Part of a small language model's weights.
Size: 12 layers, 6 heads of 32, MLP 768 SwiGLU, vocabulary 3491, 8.46M parameters.
Architecture: rotary positions, no biases in attention or MLP, untied embeddings.
Training: a variant of SOAP for these matrices, 552M tokens.
Each number is 128 + 24 x the weight over its row's rms, rounded and kept within 0 to 255. Layers, rows and columns count from 0. Numbers have three digits each. The size before them is the row's rms in percent of the matrix's.

# down: layer 3 MLP down (transposed), 768x192, rms 0.101, rows 244-265, columns 0-95
# gate: layer 3 MLP gate, 768x192, rms 0.143, rows 245-265, columns 0-95
# up: layer 3 MLP up, 768x192, rms 0.136, rows 245-265, columns 0-95
down244 096:148116123147114155176098091116078085146097095167119151161120150075126122125112164155102086132137131105118144121082148144115128101132151087112145166102147102106155094143100125151129126123125167146093118123095154130120156148108133134111131120104139132133156115095158144138112160161177125116
gate245 104:152142116074125133156164175113142126131138124129137094136112120153185102129100101113114136172156146151141088145124144128155133114160120133177150138185136135158159090138120142162090117159152112126136157113154159117114089106128135093101098129132070125083134126123147123145070133116164134116
up245 103:113142132134144138106127140106123142133094136109124122144140121094170168166105141093117168131124117171085121144079159102124099086151067096117169150114156122151117128150129165170140104139132112124109102147122138152149137146151159060152121141121092107146176158116130106153141145139117164093
down245 103:106125138146112117119090146135095168092136153141164143123140081121143128118131134176164122133093148155105128129151155161132124135112119162102151158148185097121139129106121138118125106117134117105151164114111122140125132156142146175148093138144138171148166141130114136141206137168137143126
gate246 092:118122114116150162155081152129115122108175147163142151174143170111118099104086122136107137107172119124076141140141161081102130134131129154091142149159140179113101173111141142137161081178136104139159148118124133096123155132105148140129150071109093104110114110112124128157107129120096137168
up246 098:122148112108115129116168159113127125171125139133138143153158100104090137129131114185117148135116131112149157127178189133123120120109119162147098149139149069158126151125139138153116158133132155110146147141099120199153110091128121106117134141140171145128091136115110137052117147147144130159
down246 102:096152118117170106138159113116130103121118123145150119096127114116106172120094089187076141175117103098136135138154160139112158144164139144078084131096142112120076152104129127172108121179094132138122102096131138155102122112104147124124136093094126137093129139101177113101132101113144142122
gate247 099:134137110125150119108111123132133105103137071105139132106110088122153115121147119170109121148122136180148153143133150148132147142141127126118098132129154149110151103130134131113106159139105101080112119154138136125117102129140074132171142164093136114097127135154104121152104131151103159071
up247 099:077137111103138122141100150113128140121125120118155138133125117118105129126137160128073123114141159159107122112145119132109153148150150134125194110097149128140119157199134150140117114091109101131128172117167096148119107115158090156126068108153079136137119127112098104100110128187154107072
down247 095:101102185129126162156120149138120077161105090133127119113151114121111143127172138113117129150115145095137091120121153082126152119139111106157112117120095142145139118168158107182122138124131148110156116122147090146100137122162152136178150130111124152101143122148134154135113112108095097130
gate248 096:144097130133072166132162130161127099109112128123117159108148117178155109135138135131147167154175104153149146110134097132103130143155131156070122135112098153096113165169102145074117124126141155133142142125134147160125109079148087140139089121175110136130141136122133107151122114149107127084
up248 093:101139089096090100113144129162198116143141085106099123153119137075157112087134111144126169160136134097130088153130119154129132144110132103126116177129103127149126123104131085134100147144130159108132166136122145118115136082106155116136174125140139171126097074123129143125103133127120110163
down248 098:140094138156154152147117135134127095073111123112143135135157122156102105127052189125158104116160117144111158130133137126184150142108089135090141100122132139105096129132162158104136149145167156166150133115133139136148119157088127098124100144144141168145167147124134134130105133178179126125
gate249 105:177115138165169127179104158154128117112129108114149156122133128058149102122115117109130096126141096106114115131158085102092160158119120161083143142139144142128154168141105136114127089166146144146139122126141119127154143114067076094129098152118147096120110090088113149133137168129085151123
up249 101:110118179131118146143112118118098117119092111156156133114114093108076139112128113130079140113109096151169113097126131121132064189127106147135141155118136132147139137136142125110140105093142118148134170103117142113114153076174144104129096104164145108181190148138131077183095078132118129145
down249 101:133100126127154117125132130095172083145108117161090098111126122128181163141104130112147120116103146130086136140133113106171146122130118108168143115119126135106113135150105164107115148100129103105141126136192108129105119100068126113127115163088144126149138160103172136122149132191114155111
gate250 097:089158142163141140110147141162111139165130124121115134135131140097146144130110115110110139097127128093137122103158153116110159093167130094183109188142137130144098114108140136130174127129150118095106124129098131134130153128074156085092152154094118144156135169109094113118083140113088124134
up250 096:147136137108128137095129155134099143075148142125107158127109118076126136149165116136163117104079154113150110122121139139170102101144138134093147162094117124170133117157138130159158110116123088102140047127132173137118132143116136128163146180102136125154128096110119160127138147122175152143
down250 096:149147131093148094130093111106127092179133134141150133136137088103126117158111065149144114123130119106136122123119139146141112125094158136115121133118118152099119085099091079163145127128082150149171124173140116153138170158114116130125146123143117150115146140116100128130088123098125134104
gate251 100:167122120096138114100158154133121089100155111068112161089151181087103098124152137132164113139134123130148115124119112118135158115118107125134110119156113135137146138092182128126127131125123146177178171122138130144126181159110121137140101150114157111141143079107145155129142113158162172128
up251 110:171143106127140137166149140113110133155145073139106135161123146149150134106115132125154095094155163163130125119105124109121115106122101138168126129137114149135154127178160111136152124134128122127199166161137092107132109210153149179112134144084115141170117138104139138078124105130130137127
down251 109:088127113102122107101148129088164169117121162110130112122160121133140128146135149179139125155116100161151133171128135128126155122148145105119133122121098143114158104115096187126142132129109186167150121105129135157130148147098103145146168111134104117130154102142130151121142143099132174111
gate252 095:103125075125073137104133172104131158117160130115141127122147145136174162096162117164132145123123180170161124148107095114114107085128117121141146156101159118106139103105164076138089118104145154111151164110099119154165116164164103096098131133164156112137151138124117115143155100140167106084
up252 097:103131173152145123096141131167138109152143132158126141113132135149073143137175108124136150140118131139103111137103149125137147111074128118124124115094151114076147164140125125124097131132126152130114118158161136149140176160099149147115101146122120103173138108118101142127162128156138167157
down252 097:118132096141156123130090133103109136143153125132150135096112133153116134128112100126155177130145096115139143124112151142138095151161124146140123135106155107157088148126155152099137102143140162140103110119111078129101137089128126139180176113163182131117121147134087140116115114101115112118
gate253 098:124152108156095075145141142158128130109113134167155079120138157096098137142138123126120125107163133145110122155158144095147151115142104164102159177119122154119092140128147165122134068156181140148142149126114069129146134144109137163130130112082140132135147133118117113120122120137141152106
up253 105:147134149146150153151115126115135114152150133103121097135094117165109165111121098124157101153157111162115100123115135112128122115112135120176144140104151122130123152048092086130145139160124116150125118105086118158120158101132124132103130165121127140133095176130125155151117196162132143115
down253 108:128146110123137162111097142123137163104063134109123176123114157110158129119197129168129181132104144176110116158116135155108160128126130140130094109120153121111152090154137095124133124121099100159084106112146155121096130147139137132095151105130093096146095150135136104099136110156145107139
gate254 098:112130125115131145133090147091149189099165114123144123105156096119107146159158100119143144135104143116121103123134123112159140126120142152095143131133128157144151125168132101119160083163157137152157149131112108115112148119122117066145134106138169136131115148132115158138120106124112108124
up254 100:152151085095141124143117150152130197137108163095163096116127120086135161123113115183108144125151092106105142134100130104129106147118127126145107152167118108152136146104112120141100140124111131124140122108144121096154067137119108143140173144073153103105160072123142175169137132116140093087
down254 098:128114124152116133117132114146153105112106118106092133168143140129157127122128159105097127127097146141139157126120107164097132109122133122135143108129142095104140166095153141121142105134094114115128093125087130118152096107127135137144099103099116095160107151164115148147150146172099093093
gate255 103:110172138105108179150116125157108098126131115124128140114122055153109107139094097152160165114122151153154155136144133118163112115113105129105149103114135156110121105165141126097098148114153124152191148132106133121114127088118152176150147125131108155097111150107148095097133166120119091105
up255 103:104151132128121150135098146141132139137115136135131099129100123130125119090098137166144134147145147119124106137102108113153128121158161170103133132154083176169168115125139141081151142126135108151092101125110107136112151115145170154145168102110140160123118091121136142102069132097144139149
down255 098:124168103158119129133103146103125171145124045140116138142112099122126122104103070131123134156172147082179114100143115155161145109113125167129123125078103137143098160148121118119124116144137142110141130135121112141147152128139077087130144107159136119065135122140103130113133174096146082136
gate256 096:144112105111100146144121140137146104184140122112112110171117139154116093144141152131117127132116135123150098140130164113083140149148184175129103148191120174142152140130157091119165113111132154132135128105151169147153132107078148121147115139078163138154076155145137112118067128131138076116
up256 106:116116121107121168126095112163130136144125145100103127135099155178119089119137139144181106123138124096151107106114150119117152100130121162120097185155141147125127116119127169116101132134121172107086117120176183110159104113084141122133113106126096156137079103143151114158062095160130128118
down256 096:148132148123131138141098096128106129122099137118064121127120125154083113170094142093179132128102131131127132123114146128160169094148110085100115097104137159107123150086170145165124136112137118090124152159129139082116126115115165114158092116110105101126122129150122109075158135107068110097
gate257 102:124124146090125114113120122091145118094106102105155111125140111136125192129155086158141109217080130118106146136125163132136115114144107111132139148149132120110120112124141038112150122140179140133122112115095121138145129135084147113064103164130170169113116102119122131131186103107121109123
up257 100:081158130135147173160140148121113120122140146112125113176134087183159116124096170110172145134139128128084146136134115106127155129109164164155118103138109133152101127166139124180114179146133093113122138118154176088138142089128123118123126130139119152181102123128097124138127133155142090122
down257 102:117152153114124100093122142136099118105059100115105141142093146117062122135171165122144169116115113170110129103144107082103118094161137136167151101142132110125089136078115091165085146117116118156165151108146136140154137134143079126129087113131084085180131110113124130130110138136125170099
gate258 099:132153149151149153119170131113149184139112143119161141142106101136159137118096105105133149145121134144166148131155102144157104133180139114154143110134117101142108159175131106148114161072131111146097109130105111088080170136134099150074125164145151107125124136126132121090109119114136102132
up258 100:169115105146157162138145104127097101141122135085166098128135103151128125137107144100110135182124163160121150081135146169138141136111140148127130173135136124103134170127159135152154117170148105152146154155116133218112116157149149179109092136150147114099131094106112114115150108146088140130
down258 101:176105148097103104115131101117110147114162137116151136136125083129110147156128183131092118089144135130177148126176179125137136141105138130124093157153121144124118110174165114130120133113133174156143100130133117156117116165125140143126167119099146110104150127130090132099151150170107141149
gate259 107:111154129122133149148146128152088122067123123107148120152151164166163119161151111154151104137161120138081145185138125140126141122132102103114124112158142133113119172139086101112093098126140090138126125132132154141137134079093112119162145125160126132109145130098092118141127102156143126086
up259 105:159122136139124142109149119143142109155135109115131135114082113101108103092110087125143162123146162157122126107128138101126089120129112095143137140086134117093082095156117163122127141164104141107124144141161093114126083116142157103152110117125101121151125091110127121128101143100114137145
down259 105:141092132135143150122156140147105077114126143139127151113115171147105120123140153158087136135107129154140135107161077168179069136182109103096100152154103124073119146101111133132084127135105126114167122127119095104134101083121145098151133120093138140117102135121139119124114114116140124133
gate260 101:131138126158105147168132098121127142145115138127128142102124133148122116152109116131096177166159114147118106145116175173129141126150134149172146107175107084137108130138129134125104098122136121108123101116117161164101122179129132112119079118111124115119149138132084096101113107136142104101
up260 098:082092100142120144139099121134114136174131122109145088129116149099082165113148095111174125084099113132114097123122140131158138141134108143139159158145151144088181158090121150083135152095116126152092131119119133119089139121171151133078153096147148124119120110131108142147152119126121162125
down260 101:124128128161096132130082156134111140158122109155135141114148109138165143146166080131184140102132110134112120122143127132174126143078130173121144176093108099123132141080131130114151145121117163133106098135099131146092112135113109151154157142164100119193153159134119169069123155141156124125
gate261 096:132069157117080143103119151154097110174117139124114133129131129135127153080126113097115146134145107110165116127136143116109173158105100145145140111092161106115159151114174150124164155177176137148112146137118148149137111135185126181136143129107158125114119159143130093117102121154139109100
up261 095:154116155102187152108147189102141119135169082153139150089104125120104126100121121124087166109092180117159135139128133143130102127096146174085151153145115129093100170095122088138164142139101105136136117135149121106178104090159128095153145135144110106110169124157106138142163138170171145128
down261 095:080100121196141104118115090154140135153138125141137119113125156160115123118152129147145168152131149074139129075143094118123135114146145136138108155138125175119141149069140121137116103112169122122164128109144124084119175132124128143139139143114091156131085127115166137088086138092102078070
gate262 099:108120123131100149136138148069164103122177116167081136106131100114123110077135109122107114097090119138157110136128126127102136186057139158133127114074138121119122135114134135137103134171113108139115100110125130102106116143164149176127101131118177109151127094109096142117154167118166165139
up262 097:087096157158142141117119090102151128143083141121123179115115118127126146136144078120116134126133078113097119113119096131156095132119127098113156105139137154148159055151085128083138116110111116117120156110085090171105169120151123121127167168126119161085147125134105100186133145127095114083
down262 096:131140125138131134150130127106136087104142108151101140101116097101142146069133180115099148121125161134138150182118084150114197135094101124119146126152107132160110120143124140110136144135084128070077084127115163103137118135105081166170148105124135134122120122112079131113128170126151116140
gate263 097:122114162115103134097108139132087095104129103149114133129091162152162132174146122152147158150133127098149171130083141166147169122170113155131156127137149159131101084142118131107123135157173139114127119099141104160121117080125158108111121111068159088129146128118116131129109131126113148147
up263 097:151167119146123124113118121108138193112109100135161142136185092116136145116143118108158130089097152157148096117124153098124152102121136101123131136104132117159131154108150087157107146106117090106170096150119111092114112129122104141161123167170085164141095130127079110138130149077148123133
down263 092:094094167116130150153131098107141170132140094133140140144108097142130135101128147144112117147128139143112139144118115132156121122134120118198139132097100126089148150126168122099136090092090136126158141082132102113128119151120115100137118132143133136098088090133114112077101120149148144105
gate264 103:143175143107110098083130119130143171120116150159164110144107097087122113111124148112126101091073138139132185176104156097148121137187109153140154155151125110108149129123110120109173118175125141150172129113155147131144143163137116166104096096128146142173117123186132151164144136118084143106
up264 103:165143093097128137167106136148095177124097093155164156085114127119104137104139114137082157131115092104086100125120082080174151134114144147154146130148145146130111060134126156110103100121108138111129137184127111133116131146079080095075121161078119147154103136134102118150102109126107127129
down264 103:156134123198136171115107084102110101139135113144085120116145156124095080136093139118156111135126128140114117139085154116163189121128138106092132122126139146117112114122125098156111180130141105114171142114166099101124124102086132156147098122139126106099142109108147116113132169139123177111
gate265 099:129115112175104148120139118113090170112100094175125121141107111134123147084177102124130141132084135118162135119084133108138151122106138100129157089123130165107128121141126116068104097101128132091087099113145094126142112168135123129116128120128113143097086144168132146132145143113159177134
up265 098:130126130110143123150132144138151105151076095134133145154098113119118124131149112137084081145174122134126137126097155101159170149122108099117182139178116141146141108124137118145120121112129146102100116119108138132116118127160131129123181142106144143103137190062114175102090097172091152162
down265 094:127152096123124098122165120125144106109156125139126085124101150128086120161102099139140150165157141132142154131138130132111142180120098112093135123094131120131076086093136191150111138112111149155153146141089137182174101126122118098115177157121142148099166106114116154125168126057158117133